config = dict(
    head_dim=32,
    rope_base=405000.0,
    init='normal',
    init_std_o=0.0399,
    init_std_down=0.0,
    lr=0.01,
    train_tokens=325700000,
)
Each number is 128 + 24 x the weight over its row's rms, rounded and kept within 0 to 255. Layers, rows and columns count from 0. The size above them is the row's rms in percent of the matrix's.

# layer 12 MLP down (transposed), 640x160, rms 0.141, rows 476-479, columns 0-159
size [ 96  92 103  96]
[[164 163  97 113 109 161 189 120 140 122 126  91 145 124 118 108 162 117 133 147 121 131 103  98 142 161 112  82 119 133 120 167 113 131 129 161 124 135 118  80 109  90 141 110 157 139 125 118 113  96 153 132 111 139 143  98 143 130 108 142 142 134  96 142 154  74 112  99 133 148 145 185 149 132 113 141 144 155 137 123 103 137 139 127 171 121  87 111 139 149 139 109 171 121  89 186 102 113 140 158 125 104 129 109 145 139 178 141 112 149 115 149 138 169 154  94 125 138 104 160 116 119  93 118 132  44 107 127 121 138 138 167 151  98  86 117 132 131 102 141 116 122 113 116 150  93  98 111 157 111  78 114 127 132 133 121 108 152 139 114]
 [151 142 103 159  97 112 150 188 121 113 161 152  77 149 164 123 137 149 144 115 107  92 120 155 117 106 167 130  86 115  95 161 117 157  95 133 142 129 113  86 135 152  95 139 124 141 113 106 115 149 144 123 133  90 115 111 121 130 167 118  92  92  94 131 104 131 110  72 116 123 116 140 145 108 128 104 123 143 142 145 124 119 111 116 124 108 105 142 142 107  99 152 150 120 139  96 157  99 124 142 155 120 156 138 149  83 139 108 121  95  84 157 195 165 112 132 127 148 152 139 135 151  99  78 145 147 129  96  85 152 140 101 120 131 139 159 136 112 154 125 124 111 130 118  94 174 164 158 143 113 133 106  81 108 153 143 130 156 170 131]
 [144 106 146 142 131 124 118 151 102 157 107 135 141 102 123 127  88 162 173 125 101 178  93 109 105 158  97 113 124 135 166 109  90 125 147 176 117 126 137 128 116 179 129 113 102 141 123  98  80 110  97 145 148 145  73 117 136 132 146 137 140 156 147 134  95 124 118 115 139 106 112 121 119 152 165 115 132 115 157 145 139 146 150 103 114 107 150 134 106 106 149 133 124 138  85 115 119 134 134 120  84 155 160 133 119  96 104 110  94 106 120 120 110 135 117 105 124 126 143  95 145 137 155 127 110 189 159 174 111 148 158 140  82  95 106  97 154 134 142 131 142 169 128 135 121 163 137 123 133 173 157  92 146 110 144  96  83 180 178 103]
 [154  81 124 132 107 157 106  56 142 119 111 113  87 113 105 141 124 155 147 165 151 120 138  94 153 110 101 101 115 110 114 126 127 121 133 168 121 133 108 176 113 165 115 146 143 121 121 151 136 143 119 131 120 155 103 125 165  87  93 169 174 112 150 131 128 151 101 122 113 141 155 129  84 136 147  99 121  89 156 136 122 140 144 116 170  76  98 130 112 127  97 130 105  96 132 154  99 112 121 142 112 103 119 125 118 150  87 126 124 169 100 118 113 121  93 111 171 105 115 106  72 125 110 118 155 145 112 152 141  97 108 129 112 105 110 116 124  91 146 139 122 126 156  77 118 160 129 119 130 157 166 115 156  69 126 172 139 148 113 129]]
# layer 12 MLP up, 640x160, rms 0.323, rows 477-480, columns 0-159
size [ 87  94  95  96]
[[161 145 121 141 154 128  87 122 136  98 171 101  93 101 111 102 101 125 110 156 114 141 139 113 137 144 142 111  88 134 113 143 124 123  94 111 135  75 149 167 108 153 115 123 104 136 115  87 134 134 147 136 116 127 127 176 125 162 160 185 104  90 109 121 148 122  91 158 142 180 125  97 154 181 118 107 158 132  99 132 116 140  82 113 127 150 149 160  80 103 110 147 109 147 120 112 148 117 121 100 140 137 125  98 159 134 149 113  89 136 140 160 189 152 148 110 142 135 138 148 159  50 105 119 153 154 136 138  79 107 115  97 121 129  96  88 151 141 147 126 138 129 147 125 128 157 126 123 129 141 117  98 136 108 126 109 151 123 122 149]
 [149 110 101 137 122 111 122 134 104 128 117 123 130 120  73 149 143 151 132 134 139  93 116 115 122 163 116 123 146 134 143 103 115 125 141 144 133 129 126 167 128 119 127  83 109 125 122 121 113 108  82 142 151 181  85 155 172 134 118 132 132 146 131 130 104 100  98 141 133 106  74 125 101 145 155 154 103 124 158 124 121  93  79 132 148 142 146 106 116 139  68  99 163  94 165  92 111  85  97 212 116 127 133 139  96 110 186 128 145 191 148 119 133 131 101  92  96 139 132 136 126  91 153 143 144 148 140 159 104 124 130  74 115 102 123  85 104 133 148 121 118 131 134 149 155 135 106 124 149 141 138  96 145 130 130 130  96 145 149 128]
 [125 129 125 144 136 101 148 120 132 150  93 138 125 125 129 128 158 104 100 143 113 137  86 119 102 123 114 120  89 137 139 129 162 117 153 150 127 189 110 148 166 132 142 150  70 169 118  77 134 134 100 128 131 144  67 138 159 138 113 116 146 127 112 139 138 130 104 119 171 126 167 135 111 131  81 137 120 104 179 131 101  95 133 127 167 147 186  82  88  91  94 118  76 139 136 129 141 107 141 121 148 100 148 108 139 159 144 160 142 155 107 140 146 133  99 158 101 132 145 125 130 109 116 112 146 140 102 115 146 101 130 133 113 123 154 153  92 105 127 126 162 151 114  88 108 141 123  89 121  97 103 150  73  98 165 154 119  99 145 141]
 [ 93  96 133 124 117 113 110 159 147  94 149 111  92 159 119 127  96 136 116 137 126 103  93 113 136 163 115  79 110 109 112 172 149 121 121 139 134 113 168 129 118 136 119 131 107 147 119 106 124  99 130 120  99 211 105 102 171 156  58 119 125 124 153 142 129 154 158 195 163  97  83  98 137 128 130 108 170 114 131 143 111  98 136 134 165 157 123 118  68 120 105 104 119 137 127  76 151 133 132 161 162  96 123 136 179 114 111 127 128 172 108 134 144  86 145 126 118 143 113 166 122 129 113 152 137 170 164 131 128 125 130 112 127 125 125 113 101 135 143 116 105 141 137 113 115 156 155 116 138 130 134 154 121  89 134 151 113 123 147 113]]